Each number is 128 + 32 x the weight over its row's rms, rounded and kept within 0 to 255. Layers, rows and columns count from 0. Numbers have three digits each. The size before them is the row's rms in percent of the matrix's.

# down: layer 2 MLP down (transposed), 768x192, rms 0.261, rows 576-644, columns 96-191
# up: layer 2 MLP up, 768x192, rms 0.289, rows 577-645, columns 96-191
down576 093:137041103081140127131183136136080117105148123140140147230111150103088106116099081104102059091096118082158114158113151147124139121071141203142172125113127143092151110135184136100126075116136138111153137155124115215080103102132119172164224180131097153115117112197080142107155157155108131167
up577 097:119111141134094137061128155083152125172137156224134106121052152129125143165093148105069114166142117128111148052151142092099152090148143189175105137114154163137142175152062133047099128142147124110174147113122124104081123105219146165123143124090192071120105146133112121121144118140138130192
down577 110:096056100196147148138105125199158166128156124156117158151135150126130056099150093187149093162156121104133085138137115142145123144180123121157097118169127103103149134145127149131178124061131140080135101184127085120074077154126130136155086168133136141096122165104093135164133173097099130205
up578 098:174136163123166128105123159125173153156085110123173136162139120192145113166122203175155104131055134180207139121176098151142151137135122123140113094157091149115148087142209131166126125145062095098097141116114111138140136169140102121107124144113113165186076143160172144119085105150166204139
down578 093:167157111070192162128054123148125158112143222102145164159098134119166075103142100180126129081145102133092140170167150120066137139110145098183147143155170147124089087105177121116144109100088159122096188115158092128114132156085132160119142164169150134119100209150119076114123102059132160169
up579 116:139128116176153077108110075121051184073123151139136148106141161142093130139138191113090124153203149165114112149096175082138161114118139087075096109112134112096163144128168145056115155129090120120138126099153164170114141160121158088100169094119132107075119127141144100153093146102112152134
down579 111:111133089107136121152096144130148102114162162142144168115155186164082094119150129137129121097193131144141102131090153082156123145162084097167150107132088137134129169127188111108066105136109145173068112114147142166171167093145133136129148131168053086109098166151160095126162162069162146099
up580 095:061153134135096128145062102093139095182134208113110120174118112097143162180077142073144062080107143126169116081161162114128135126079094122113139151110138234141111131138093067081094169100126102077124136097174118140086067099108144105148188065147096149139178162151137108111124121120149160196
down580 090:119114123089093147130048195128125137109092160087159141152109190084110189170062095129101159083161142153087161102124066123167131116136091149122142142108160150103125095149140083136120120041132082148082055086159134178097089140151160145161159147130135168121123143135124112102100081129125140157
up581 105:145115148122116088117123150148128155125123143176121138067139141171096128132117131116096120189141139142140178135192124095186150121229121155136081180148136123092088115112192130095086163140088189149167098126131129148165089071136122124150191158162141086152123131150127150137116186162105124139
down581 106:133186085174107169095131048120106079144127081134136141088149108071108126145135113129096103152108122149139122017104121095139139043086093093171118152176049092133148115138138154104062138162177131114149102126115161108160142086178177139159120068117178142132136106075122119132101179165154105135
up582 095:131137141131149098136078102106084118125110173094120183120138212196050119167167088136208144176122161092124125159100124133121137143122115133134129094159130081165085183160173118087095127144113158151161133133123119061111090152139141119168067099120114122119133143106147174113174106115105150132
down582 096:133155138178120162162139127095113121124162153069114156188139173161056121185103100108130104160133146126145117112107095169111137132160168119164134146197078102108140114146089109143127148140174166076140155183113139075106085178171148189104113148057121159093170152120095154068131049115154158149
up583 095:183141112083084096209155141057105155132118118113106119132171125143105108147113099112075195170121176115153118134116167139099115102113172165088121102127082065092176134179117097137140116155120155069149165119177128095156090119066119177118093112048128130094123130172118154106094107109143129152
down583 096:123147131073173100164108161141135196090128129085175063173127121153172104141154149119154083158133149114092117156091107090116125136084144172153152091100135148148178140162177168179100168074132141137100136125150115136114150136127134141138120109149144136050130121133178130158061147108107085084
up584 106:146139121084123112168181063173160126103099089163121132094110158064142097047166201151155149108135101091122133111122153190095094135127082120111152126122106149068107134154122110141111109099141120135122099111135105138117087079108111144170150115142109140160135131201103088186154128080097108227
down584 102:105137230106131148102151182120137053129138145144152117156116168114104095148165099125033140089083092099140060132142111134049149136141119089166088121160140067131123070148125145115153139123160155159138145118088107177180148117101141156132087134183099135115127113097133084115162116076104091144
up585 100:134151070095184195137161050129162144172135148113186122123076147125066194148168166088077134114134147135105160094123201115082122162162133084169162105101168115110157100103150130146161142119136104107097152080083105137119110165127098114067131131108084141086105135146168146128118101107113152158
down585 110:095127125129088156108177132119159168097158112150227126125134126138148130127167137148104108121124123198130178174184136102156055090116163122113137147102138155128139106110108125164066137178160157082129184106127140103122108161150143177094153206137113167111129125116075134133116131149086165123
up586 102:128146127168152090151145140116100180135165152107130131137086106081114119177164128089138052088075219094075138128112198082161125077103121118168145104194144111119128097072147111125135074135120101080069166133115166088178108192196142164172068149177101088108102078159126148119112138168076117133
down586 100:108116088169180174188146112133132134130194101122107116134132115066114145123101185169076076123159113102126148120099129149155102135129129090156080135140115137103130118044105106130107143080132141126133132151075183095149094167107085166177133175062178120145154158134136147129126118176120150150
up587 100:159116105154085134138140100110121099132135134156099098149127136152129126177128117207191139107113116163143162089108147151157157133088139110120118123112140107109090126180167175158059143105072151113121148128115140122106185118016122177104151132132074132133083097178141150128101114127147120102
down587 097:158115108111156138141149113147138162116158164179136069107138131177198129123154138152154112126121109139106107098139127158091102092134115130132133100097138119126065102134147175116172150125108162085092148171086157239116127146078087083140152173135115100141085146114141092191073118123119164105
up588 100:081164074126143164142179154124122224162113181140114091110118138132125158093082152128123119174112117136069138174130107154135117080125137195122110082149159127158168074158120069117093165108120120127121197140084158082138106118194057097136226197124098118094133121146139071102159143167071129087
down588 098:133168083105156142150157126000110142220061156096143149118123170163067123111126098084074137170119100131131156126170179103120143095140159093129115135136123158089074124164097104149085154116136193119131132165120104113079122096089089108157075128142091108112110128137172093133151130116102099136
up589 090:136157117126206118096116056128127103097108120145129104130166095172134168078126174138124150098098147129158171124199095143141146118133144115135080163090116136108115161163120139164162112158105162136148153076089137099058158134188148142124170159152144128093136132086040180168094124167166122147
down589 093:150095058145130045152123126100113085103145123130107120111120104124091120152150119107165162125122130106086155131162120142095120162157086176152057094150122097150194104127099157134175179112118139172135096143139142077092179108133093117090119132110088190132106077146118200145115178138191189152
up590 089:153075150154129081084101193123119098144099143113167168120094154096135095083094144072121135113152153081152144104120122057085099154135119130128196119120141136057084108124039090136157185156107141128129171108107139088149135120190076196174179118145125101093144123107167162090127130152168162139
down590 087:095045146087040148151122186170081079102109196143205183138091098132121089068120077049172091120085127141164146134130151117140067116152156096103151153119133068128150102126156098178093148097093143100166126140063116144128122133111105123151100095136096104076120116154146134108158108126132082133
up591 097:133133103084176150107158117137172112106148171106096130163063170102107069179173100170126143144169112111137187131110144137147085108094093088107113121128158180096099098099172152143103047135171146146107171113050126130149089126141099160085120100162144123161124089145189125207175104099169157093
down591 099:136171128107136139156165147068160036108127142088104153082162150160160137130064148129136208173095168197121136086129111176107115138155184120133182155105115137143094118116148132066119126190115122135129097099125117108102148162096136167050149175146129140116081153134116118130115136167114092115
up592 101:186069191145182127052140153133136078117128118156130062094112128110100203121141202124145115117133130029119125173166111154108089200077145193139086117130138138117144199138098130113093142163143107126191097101076097139143126129144148193116070129110104151153096156160140175123156138105048090146
down592 100:059073153152184163128108123155173088090088138143167086123096108099148184097113155096150100124132133094105116163054171129127152157204149120162103130110181133145130175142114125069130135080151137179119082178127161149129139105091153091122107111109130106078108119077114168084169155128122092129
up593 112:147113098119110133106085183088123126130077169159061102106077148122105124153112095176189166181121137090107148112106115062118100209118135137149139170126162122149125129107120127149140114145110132133120090153133141176104109159154075090174113052141127123123122072122144149130110151098123094125
down593 097:111098127129119073123154162131179111102027140129153121147098162078079078078083104179113189147165124136084074142142138079109106164128146126165104162151141124130076059128072088201158118108157149148152087114103101135164144143128106087180109109134129106141151102171155179194117101078084116095
up594 097:110105126104143140090176129119079133146108160131126142135151097113120119115140177140041073150128140168171095149136147171088168092133155138081179111139141120108237173109168162099137133164111105133109135056108041147159178140124149111175162044086116182122125135174106120141102144132127141106
down594 109:106153083126140135077076113201132106100107156149139099135131118058120155119132138107169088084144145110171131123050101074173099148202129090072181174132158186104095103151085107100117168134153107172138153106098145057163111173139164144147127111128148132158130125078126122141137171144137155090
up595 098:148148061117125122168144114169159187145116132070122157073078122106077136128076115147152104145160172123079126138144142085106123118116148090156137135179128124132163147086108100128121145150116102109140155129069147163104096105149080120097128174125090149097104186130157159111119146162110091144
down595 094:183152133159145082091072131133073141156096122153132101126143111143081175161168137193083169139144145173122095132154131114145112148179146147139147186139081168113160133122164123161085163127135112123141155120169118154135107081072126122122140140114100229128126178129152136177123177113117140120
up596 102:163153180111113090127139137138110106119123095110132111139138115173128203119128119117117137095123147175158139100136185099132112153141122074117193088118081147075132110138126133152154104102104135174129148051134123148109196085116130077187165098126082139101135121135134119061129115134129120221
down596 101:088119095128099115120130115180107079112133115171149143061150101178098114112149149108155145114120030143146155092084147088078134127140127135127134146147117137114107146142100136119130179165063121123148131186109092087132121092156093130140156121116093202160144106143118200080163141069123101112
up597 100:111098151192132119097197155131114148161142188194110165104162136168090146142101112134098177116099078130132153151131111096122204113161115098166093169139136089151115164158102167129083096147110132141094113095114135113185153091069159116159104128151155125121155139131104162081170132119123126139
down597 098:127155089166082098087094159154142116141133211089125082137117159176137141149143117130153158173181009142142123093078078151157124193130137115117136157219136136095135079160095161111140109150103137157098115082098131123144067127111093081072144178159163138119116093079111164137100193122126132184
up598 095:186078102140140129161182152080099137140121151122160188157109109128147114147134052155127156163099178173138124129154126091164122113118122116114158123081134147103135143144116125106117097147112205115109092119105102112243129124087125148133097081177128104078125137155140160099082174136143138104
down598 090:140157139101198182149162119070085125139101096129117132129120086196136148102131151150153154137139162122143134144147140157159172114148066088127122172047122126138149114138152126106105158148127108167142140128074092145167077117171152151159191151149121138105138067114135104140137113105112117150
up599 107:118158117179091128233150137102101092180178142149141096167123084118118173169155101111118175188136118102157124118081164169135152117135107137072106119150140137112075156179126106108106152122103114125081109121126096149093088109143138093081097107131174144184159138116091079066091148043157141195
down599 104:141087159135120072157087140195086129101133153032093117076148071176125113106119132115114119202160115183164134143121149123140154152173115115144133088081150177125145123092211093090127098112176089182161108200089132128122133131102161077119134156107086196104129168133133121152112136113212149135
up600 109:150141098127074126117122134133066093127071173125100113146118092149135194135146149157087082120118165117145194147137192116148110108176093109178123162128134150124103149099162150155164132134154056084138135172125136134122142110119113123078090152076095104128108164183107128126163055134148134171
down600 105:167095208103069139129141123129032120072102164103121143126153102115117154133101110173094105128095132142149175195150203120105104087122120121160137147105140149116102105118089152147123147071133114102133113140148117154111148115093136100177158113123138067127069131143127175087170065126089099154
up601 093:180088130065088113092135082151117138165122146097138128117121111101200142094197147124106116101156131126119135112157118138121066143156058096101112143047071096089111143109156091143146116142085094123069139096116210150118124140115155142107129153105125203109162107096113119180184054165142115140
down601 093:093093116130193105092162116138172077089131136156114150155103102126097189111115186064182163101153180188177101144121114124101110065134164099112071146066229176179148114145117105108123126136079186150095114115135140170090116118185122116149129100118130100132083150106142177124106113109166167088
up602 111:100123131145099117124116124127148143114150076172081134092150140147158112081156171195167202158145171153108179105125055134130136109140118128066115159112139128076132056118126120146088102127098164059077109073182103159105138099128146121088106148108200052128077136128150114120156080127154134137
down602 117:077128102153145139087109034123077144186150114109096127111203166154163097073121133170121148140168180051154192113109109148076123155083142110119168176114116087121133068208095145176154141142052116155128128082153119104105162136135121167105062098150143135157119173088162098145120142096130166084
up603 111:152079113100162172131123070150147089137203112164136130118088115111126172139151148089094138150145137134159153154122193061190152138169108078119116118195170198120125127123144163098143096128086167190113108156154158156142109083119077108146128114156169130185172109135126181153088124173143145141
down603 100:118155153134131090117195189109117141128141151159136163121136150130148172142145191132138089121156193092150111140122087122070166158150102137112132085150188151139116108165119123107107132083094185103142217152140161082149076171108122101145141115099179012128121125124167145112126148161135106132
up604 085:100150089129130181156178154146119048157147109147120094180113137048134118119118109136132103160114086137132195107175076066119194085099133115109069121105121117132050141190129169123148125204137106183100078156131115099113103156143168146131097165171168173100165159153105133167195167063109125129
down604 099:055151124168130174118202121043066138096114112145101125166100112083101136124075111133150090185153062133122163152139166129126142160189129091205132099103123156148123125152122117153143119144110091141169082118117167124156179114133102110087062183144163158126164159134073144151156191128114111123
up605 096:142113202069142148075115131095112146133096140148114126094123082097097111143108112095126111145141114131165117129136144204143077222121136117109112114097139176110120132123083132122109055174163143182154121112133160097123066147166114127180196129164130159139164135108151167102163163121178092135
down605 094:146161182061143128124141114103135153105094153150163105162118093090143188148115108144155064127077138170142163102173131138103105098130137122068118132110135093178141108118105145126098099170135123143163132137135119137139082144202175084113071146143132123108113075123129112115181130155094130157
up606 100:195079108155097133105198123124157163150168128090130152127093158117140047126123157176139129166120063139117160152120080117142135120115141190125174142068090129138133091072180131117128144174149175132111153068148119078146143147168072139170127080174148104108105100114185092193108115081198159142
down606 092:168095110064140164163142117069126172062121104113132126145168129105123130116089149100163127097124135150138090095157117140146168121073168202168138118151134124108158105146157116104137169135047149142140075142077100084170085120125094118106075144108137112150141178100167095122120120118142118141
up607 098:141153096118155108163100163113148130113126039104122130075097199079146150121148144168138133184125142153149187061197169147090100151123146165090133143135123154151130146141091136146052091137084092100126188110163115124150163130053118077126145090144176138110102141127124107170142100073193130078
down607 105:138128157104143130163109093148116159119084056120106133055012113085114109121187082113156146198137118176177187150174175117101083130136085153133136135099148145090116107154139116159113137187146108122150147088134138092148143130095142114155156164145147207106155108179154142125136097103146131112
up608 101:111122149071130156145144167142176096133180143152118118145178135155141201116137149099132093070102151159200111167146136124172132139122140120141106134127122125138169205108113097169158085149159118128143074121117179125148190165169039140135086103134153097105123131190119155162114137102203132167
down608 101:150093133127139069212166078103122123085129106132226148115148134115146091053168135138136079167089081095074143154104136111147142142097119116139140135143106093202138119128127154116093113156168156067131111152150101093164125067090109123083138057138118147129104111078114125107144138169134093101
up609 100:131117111154118080096136128149190123143109209164166121119121112086102155122130149149075129153132125071133177109089054098152127119075146113157084109136179115147096116175174124135113146093120087115162101111246163121090185101180088045158167067130136091132171143152086092096103148168136090157
down609 100:152089102119099104121151120143121120063134168075118169084150089144184102067137134145155123060117176060104087102083113092048137096076091164111099144160150107160100123144148119168176107193158135139174113114181102084146122140153122112149126139126126104118154095162147144126147149116121161140
up610 091:173130090150111161204142079109121098086079098173112164118163103140125124185186116143200165093182094094191133100100151162140206095128115135095114109097103081133124158142135111139185115082116148169168112086108108069111154111126118104146159149108131086064083136099110112140141159106185179123
down610 099:131127148164126112135092128134175123101051093154133101158157115106090119133126087159117136133073196087144119087165121144097173128137098175151107151183116154117124148136108128154179147149095099107154092075164113124174136135154173113116084100102153132118137115088079151122076124138131129172
up611 092:144163106030083145138117135100129125148172115138129137124096123145116101118216101200110119141121108110208140117122146114100122150120135133135126137128130121087093118199150171156107087140142161067187113107128169142132181154184140150150117164084140154117121119138082151125088122117199133116
down611 096:124123127108109149097101160135174139171116137171138173124136153126165113169113185156109134114110138139084189124143179123148143158220086112150091108139074135116036143139158128067105133083113154094122058178121138104160096192152143124152169098151159098163126148124169124096127072140133147130
up612 082:105091117079128109114072086132138143142139129161101088113106115171181177167131157179158090121140097143171146124193108110106054120097119174128134112117181103167091149105114117118101162125167100117173160084087140161106088114106087104094115122143157003180052111148188125175121158119128082145
down612 088:204126158136147208133108135143071183144190049078152119136098156116122157106152185179110107089119118104132178143104136156155099126182162148151123161078161140175074123126129157131114069108134147164131074085093114181150077178146098099119159104123120085166102140136174148135142170143166065153
up613 094:194147134115139141135102114077078114145084128128117148157173093135150169106123099136110123123146167104129160118115159117137134162107116135168086116090070088133155134130145150129167106158154078170174151138088192120114176113137135142048171182133121067181141062106120154143122111169121126142
down613 090:124154097157086082122116141095112114119116069144178086079051108146099219133188209108089130127096147101184138186122157143104053093110095139120111102124142093176098112134059091166117122118151152128106058139155108066079114089089148149199156084120137108076093102151165138153103117101148152169
up614 108:174169126118123138163099106139183088107076104118117118170059142034166139127173139151129145160176096121127147089081159187144161157086138117182103133095164102119126109118139131121141120131092131083129098125120152111111152086094113093098128024122154111119088139175130111096107106091151064135
down614 105:143145105124123121128096093122135079199177107134182111159070106114121106157178149145125184097124145183122143137113110129148133159138162181128159187105117150151087154093126152233129138112103201128117199128139114158128098090147187125131060119079124138103147136133151154110210159156177099120
up615 099:070116136092108096161113157159152123162118054046062104146105106145160127099146114164164134078163115115184146154129138156141178141111133119119108114115123129123115102194120136088135143118106131178180155148102144105183142133098116095166000075143093105108069167110192119093155135163133109107
down615 104:150117102122110140147129147059123095150149129122120166153125094179160161101135148144123070087165118196183122164153119110135130142137088106161118111198100106101120037093187084145125137152144154212172112121161076168188140089089072116128065076094113117082122086138167120116127146178108165086
up616 098:150098092075119118103094131126105104142072110090154154150099160103148120122117122189149152234168121088071113145126160129115086124157123109230105135132169112134137137112219125155102123121087078137146113080133127119085085138159111178132168128161131196120123093084138150107144143080080157176
down616 097:109135106108079139153133091095126104154149176116145125144165111147097169117086187112119134145109176126166135125147138139125118052119120122154101136142166105081140181100154134165138124115147110071145083117097098121226074084120091100107154109185122123159171122133122139154154155132090137172
up617 103:165118151127100160094137137146169128100146123137089137199180083140127090135059129129130135186170129078144128069110071171121039148099084111128152104133167159109088135098151138131084118118131176155109101089106102116138150168105105188084144080148123171115132089135193177122189158120146120182
down617 103:164117152150141142144113163140099140062114107102087062117139064130148130141121092137110096132076198088104049123120117146142085080074136168100099135164099115120143082118080141137107084136174141065071192158143138159106114096148137150086081171138183140101130135138070142091151112076137138178
up618 097:096133077143143107128121148112136095083184118165196169109139177122107162159113104090113064148181131131123078071077118112112096143119147126081120105113151075116094161115124039095137159076126126112167147122085150093202142102107153139134150157114010135148184153112118120137113125148123132103
down618 101:162146134133093104138123168138132089082125127123153128110091155172174128137094153039048057122116153069117102111133119182145104116145119147103130158146115144076116074096155076156183121150206162131155122120118114143155129135113153128140156163093038083124050109140130134105119119167100124112
up619 114:112139173157107141168132179124150135112136105131118147044092123105118120123189130141127128075178191156150204107135132152160144124186181145123131125147059122117155100120092152115115100113159155106116120063184088062107164150171107104199118130133126106106153118123156147111098147136126110115
down619 102:148154162147140144060133128097092075076125103102122132140106057183110113110131091170075146165077098089026144164105115093106042118114038184110134125110136103194129159144150068124110165151121145065115088103143173161114137116110109127111125157094137148139094091128152145135148098141155103107
up620 101:099163106135138084175115165065090126136118202170161080182068198092144103157096103142094156131099141119095139151101172125130127136164091117123125177128086107113102121127159112186075129115133150131137145139147177114148123063104165106127159099123095110181113126156133138153187068087087102091
down620 104:124086205152121128209101168154126177131197122133155109192184154146105148123118135100099113117085174134131090205077137090151158089139071097163164077164145072136149142110113134122071203161118106140122118068115128127150117099126162129107170111150145131088130181148122150127193069097167135155
up621 102:157136085143104143124111117104074141122084120134122215158167136131119106118181086171139040133128125132150108099151093131193110123138096143123116155069131129050200163149150139111160121159139188141103067164119076099141151128072087141120126121128086144133149140117125126096090142154111135159
down621 091:142146145116130168174143105185097149162128126087199151139152106127112125089158132129130158098108060140044128098111125132139127074115124063094128163150124174104127116156134167168198123122161164175144132079098096113178104133089069152162091117116142072124093079148153137144121154126135124090
up622 096:098117160103112142136156138149145110150152100135107125145171101142161179097106181137132110113132119177096102188115131098114136110150127102111134114074139180152109129145080120142084138171128151156136117142127124098104140097171082159125132143079084107045140156112096132120133150104160075202
down622 100:099184129199137137129135141136181126142153114154125096142139065127054133133104122179168092127133139104126134131118113098162158167100201130062160131131122137170115094145139112100099122143098148132134150098129133119104113076178128126182101146103087149094110155158216080103133105124154085148
up623 086:128075158133081117134128157110109099159148133038185064162192086123110151123150100169167123108081145140078103119084166149132158179133137085100154144126205132121072168145066156110132089105073077144118090105174127152114131110134146166126164111143137151064125162018099102156107162144132125125
down623 095:094129055105111083111103125137144119145122121197093089125191117144130092163151114154141106134098132121143165028108082167143164183111125104035136152177141096149103117150120164113110099109126084150112087097119164051108125180129113104074129128106110142135124090051120110090039144146194124069
up624 100:151137127138140126125092146120146231174154115115151101106104064172202144124070150132111136126109155165146146136087131134112109066153121125122169102107113088165125173130169149173117072142178121149189113130147100148114170113122130163121143158176159132106150149128207118105109149134152103102
down624 100:116142134103123162089121125105151119063122085134092149141126138185120193121149107148163130147114131123156125111194142148162054142103148141197120132118110086126130107134109161122134102101153063147191156071126149202179123103091171091143096193183136104020112137122138150171100072070075125107
up625 071:149084159113108112119125120114067078132121152160080123110120165114155148121103145130116105178174116112160099242141107131062138156103135138118080136096139146156087140151210119178129203054139086152143084126140125144113066098202154152079139045142121112131152138129132148169096141136182196157
down625 087:119130143098120135149164061106116172172132153126052103113115127140079133092101082118128100111110100128130134162108177095071091087124118089132083124125110143121140170199181177162148169121118133141113096129137133136143125149159129129146180100145125114151092086151193180105158129136195193092
up626 090:122121138160153144153093139181135113094077144130117044127202087184124150106122129164139101130076193097178099119105093124069048139106137180145126135144188114171149136148141062099103132142108108168091055177124123094078129147103175100107130149162096096099141146162101160119115156181138104147
down626 095:122105027123065091133142164098097131077133067130142122130167134104125138183113094079104130119124218054138077135119166087131195115125055106088071100088143111114114106130145161151107172173125116099156146120109171097123146126092120115086197108168097150085097129099129107159073143075120106140
up627 100:067135079115152139091075087151099117126083168091169178177123175093171121133118108076161205139093128120140118128166099150114093162111121124155145193092148128128129138138118109161129141176092208114115090160174102109069109174161151134060097129135103139079091110130168110049189080101050140114
down627 098:141165108100098109085104174161116158120111102101102120121148150130096091157143097160180123120089129242152182155099143152107184148174167106111141185181155134115076099125106164146141160130107131161112097127171137148123159181146165097079140139151162146094120157094086176084151147132091164164
up628 095:104134119163152100163138133117130140104133158161151167032087146088141135144087134172111094114151146114131160118130171178124096122121136130141105112143134172098209093204094090136085107138139160100163094144062134140092120081129143181104106089089128168158186125126099112151112167117157103159
down628 100:138155192156115130144143109091203146089147199108196124131207093154144096202109158089121174145086105106116055140138101113072120083097114133116118145143129083138139105107110127105167130110204117135147110111121103191081153132107158086094138140142045122057154094089122130107159149114135140144
up629 101:145167032106164043136125161130136049146173135171101180140099125109152189150152151107081020142143185098142145157154116119152166177095099084151174088116144144153124147081158125105161203112149138135159162077056131139168134149127146159155132124129134125119073076105172116114150132131147198115
down629 101:078176112110094107162137091089143083107120068146150078174094107124111114144130168117112082153175115091151165053087170115079178106137058111166149135165101166101117100139182061109071124060145139177124093155110145112132117186100059119132134131139114098119136152098175118088092139107042154104
up630 100:141164105079092150138121138143142146100141097125087147115072155153150148074123140148182142157159121116129090149152057150061111138182118155124160126154126118159095179100088142120072130151094141146127138144129100155108060103085134185129152160123087171126091103150204080121156104084113158134
down630 094:108136135135118162113179136057129092129090175199142172139143088117144171124149114101143132133109148128084091184124085111121166132091146146180119149136165161096088092129101129138138077097075157084095128104104100173117121121062127125152106174138144140132094106111111149191110111101059164044
up631 099:137140163167106138146121106113051112097130151138107117175107090094144094182125190122153100112077122068144067124072107173127196055150149080156127138140117150146148104088081131119134150124163107139161074170065149086147044116147108111104085087136142080155146128136112101077155087142164166097
down631 109:167114211084118120202112144117117144114123103127134080119141107121153134188070157159095133152132181114108107149104118145106208038142141105130178152127074097085125056112115183116152129167179103113159128104041158129119092123112130130163138116136157069115121148161083146107116118123190166095
up632 096:121159124140154168114185078099126106129204102084195151129123097122108093203174140072166099175060119160146135118157134108117074078120081152103138109184173173094112170110126131105172116193131143166172127125136127163145062119161134107084135093161186124136147137151081147127086213075089116123
down632 102:146146110071101137140107097134134090057145111102160141148131167086138081172140135132133123109125179121104128119135109128116120106060198169182113143119086142130045072180156091076143106166074136132090159112162107166142044184154100100133150133154085102111151146135110083119240142063125069098
up633 108:128141161190060105119167146108072178155159066138128110103121155125078103088089095174153116133120143119159127189200152091092174106131138118111134140082098187115143162112106148148130146152112130146156110093119159100119114177107138154087149224119066124141161106098067090093126147134053137142
down633 102:144149087113140121146113104131115180126094128134178150154114110161124093192127119075146061106117131084081101114109109090125116079126152133161149080055123085125133127110162084149126111068119119158079109152101121154147102198163177119115144124115082141140080134079142128179079124102065120107
up634 098:105095140155131149108106133082161151171136175107131111061072131119095215119115123130110141101165139147116148152128153063114097112178108126074064190169162167197113126188144121119108182165114145119091155085195152134089136118153056155116136125105049134124177121126125120129133130145182116134
down634 094:111142099153094120122115132115127104084145139102163124127139197119160201102149146151082158123090142088144082163136156136133073113119083118094162046108181087107141118113114122126185110155172083175109123115095130103209102139106128155176098136091099140116188101142173131174140136101168087105
up635 103:133075147118146120121112159093096142115095129135137137147188115122147137139100173165133184110128132130151095150138069103097095146108166097085118086161157142129178128162108120233126137092169122100130209133141108112125077142090153178090136060070146116156077082127121063113165119144112140191
down635 096:127082080105138150132157134145139142050154151116123153222140083087149105133073132174147156119115150201137163116143129163108073105137125104129130168101155131147103111138124111143187141136092129057071128126140116194116160193174134089216104127157138186115123163085133118114120157098161151154
up636 106:106136112141090149098135116124158149155176128119141130078089165064112052113103099090095124130144150129074107088091136126070117156099110114084140114165137178159114064118139081141137106078110136133153142065124148167084065116120116120204117147139085116142139175139189117159113188114065094109
down636 107:129121099151210135135130149086114064105095084130160110065075135107125096107152112135138117135103150129091151141080160139134131150110097120049110132165127109127125075110103146137105101139122117143097139072063173191133073179164148162163115122158108124133120112156184134128063159143122154148
up637 118:184191149147178123135082158042131127127132105105107162089128125101159151131102157174098077166120143122149165163087117141154100118092101171182083130153187101154127137092069149163104166123144114102126101211163161159120133125111096139102107097142119133132117136102102138135105082140158113161
down637 107:147136113123143078154170147115119145087144127079126099100113180161165185107121147141095105114099118103185081140134136140137116073143106115134181062138114215123150108160139125168172155146060140142177108100105122126140098132120113152095115141074167150127095141134214114082070056119069107185
up638 107:163150116136117086132154128121130137137164113103158142151104094127121073110147100133092133133138146071144116113144108050159162198108090113163078182096158158138079185118124151153099161093162096105147113095165164164105139132114095119174094102120157118133043137124073075108110136100050114172
down638 102:127090078093099119120156123174106092063098148095092159075076116081110164111136069138137158122112199145077078118158117069160153083097089068157146172115121102068126121153078086075088161134138134138144155088095143151076109134158093144142133117096133105138128134116141095041104148094121138119
up639 109:145129090137151144142130167158102105137177128100152150170121134108156071220129137109130177117138151094098101133022115172169094138163042132120091149114128152141111135158150138124179093153138076094176125141173106125152053130092096148116102117160112187149142108155122109129135132131124102149
down639 103:177093076094139140125133117124129123116124157158144133118128100148151102070114120187132132095154134144102086135150153149185140169153113109162091125095121108112124157150139110159109109131127189128154078114070092131188170145127130095149170125103121131074097136111098117189115251150137108117
up640 099:092088122106127121145117106145092088106099113132116076117151115132095130161165133139124069153113145099108120093137092158130164188103126121175062159143116126073097115051107087197123121131136171124139164118072111119128109137167127098083121156141108123221102174148128139155124122114108067167
down640 110:097120113117149146146145081181094184143104120117150149105138109120155089156153151139140128129137202079138087164112123122159112178133137072192088138097066105112084135121095125147102117065172162138083107118144132115145124086190090142136114195083174109126162121145151174136126145113149123151
up641 097:188118129141131126102159143118074094096105132092157158095172149114157169139158144195117084107091076173128155166143166155099137125137102143192134077141191137135133110166160144100079152121176079081141098137091157157122162100099129182135114105099152109116097128101046094121146109152023166125
down641 100:123162164136140097115065136144173097095095147101170126142156075120122142097121138159129137186115171153065173199143070132165098119072113132079178073120104084143171124148167130133130104125072093084079179040143126162104129112082157121079113160139116108096180121127124072167135143117074182091
up642 098:142098150117121153076138155119115093156159156112156094115077169119140046134072151156087095146111105123158128069098132127168147138135128140165129116142163201122174172112121109143126139148139135104071114111137051085084131101176135140052166122155152150059136142097129109130160124075163130108
down642 099:114103084074135141166106167149071091166131136223142143125077135158076069126110125116125125077083096132131084064080141130118113160108199146156145131140120112120127101082135144109157110125090143145146175075131051143136147122113131108096131196177144095127126105134181146165067157132175137085
up643 100:211092130192136099156117166106141142166133176154140147143096167112187144108118172159113107125082053119149108112152121115118204116134123131139160136142131129143095156153160084115173127149089088126131094104212068146122166151123145154174160111112100126148104107116134095092147107103090138124
down643 097:195101169089108039167088164129160139089115174111137172156134194141083109121137083106133112129117103113169092135100127144139177087155156101146175191124139122162108121138128127079166111133100142128167137137150094158134103122128198159123133109180128176097069144136146125129164137202117139157
up644 099:101186099091229115151096097160125148085073169073106067109134142140155107188140140113125047166078125141164160133114174156094090153145130080175150138150180107110107141134152142080062150120183137162078137120158181115128115137075113102102080073173096146134048160136148149131130107116096147165
down644 100:063143098147170135160074160162141113143115103115137140074127071213085123163104169086132120162164113085123157162141122125125122087091117062139140142098133094096088129112125144101107091121088142115154130117116146091159162131091168133132117148103124116099114096113118122143073056182103148173
up645 105:152101095127094063128129140211161161129137147175170147128125148081131132130138148092158090098150105066104119129180115134115133105107132084139190086089124118113119133204145076082162099096119117105132175163216140202144071101113092131123197175157133159139081112139175116124150100091124088132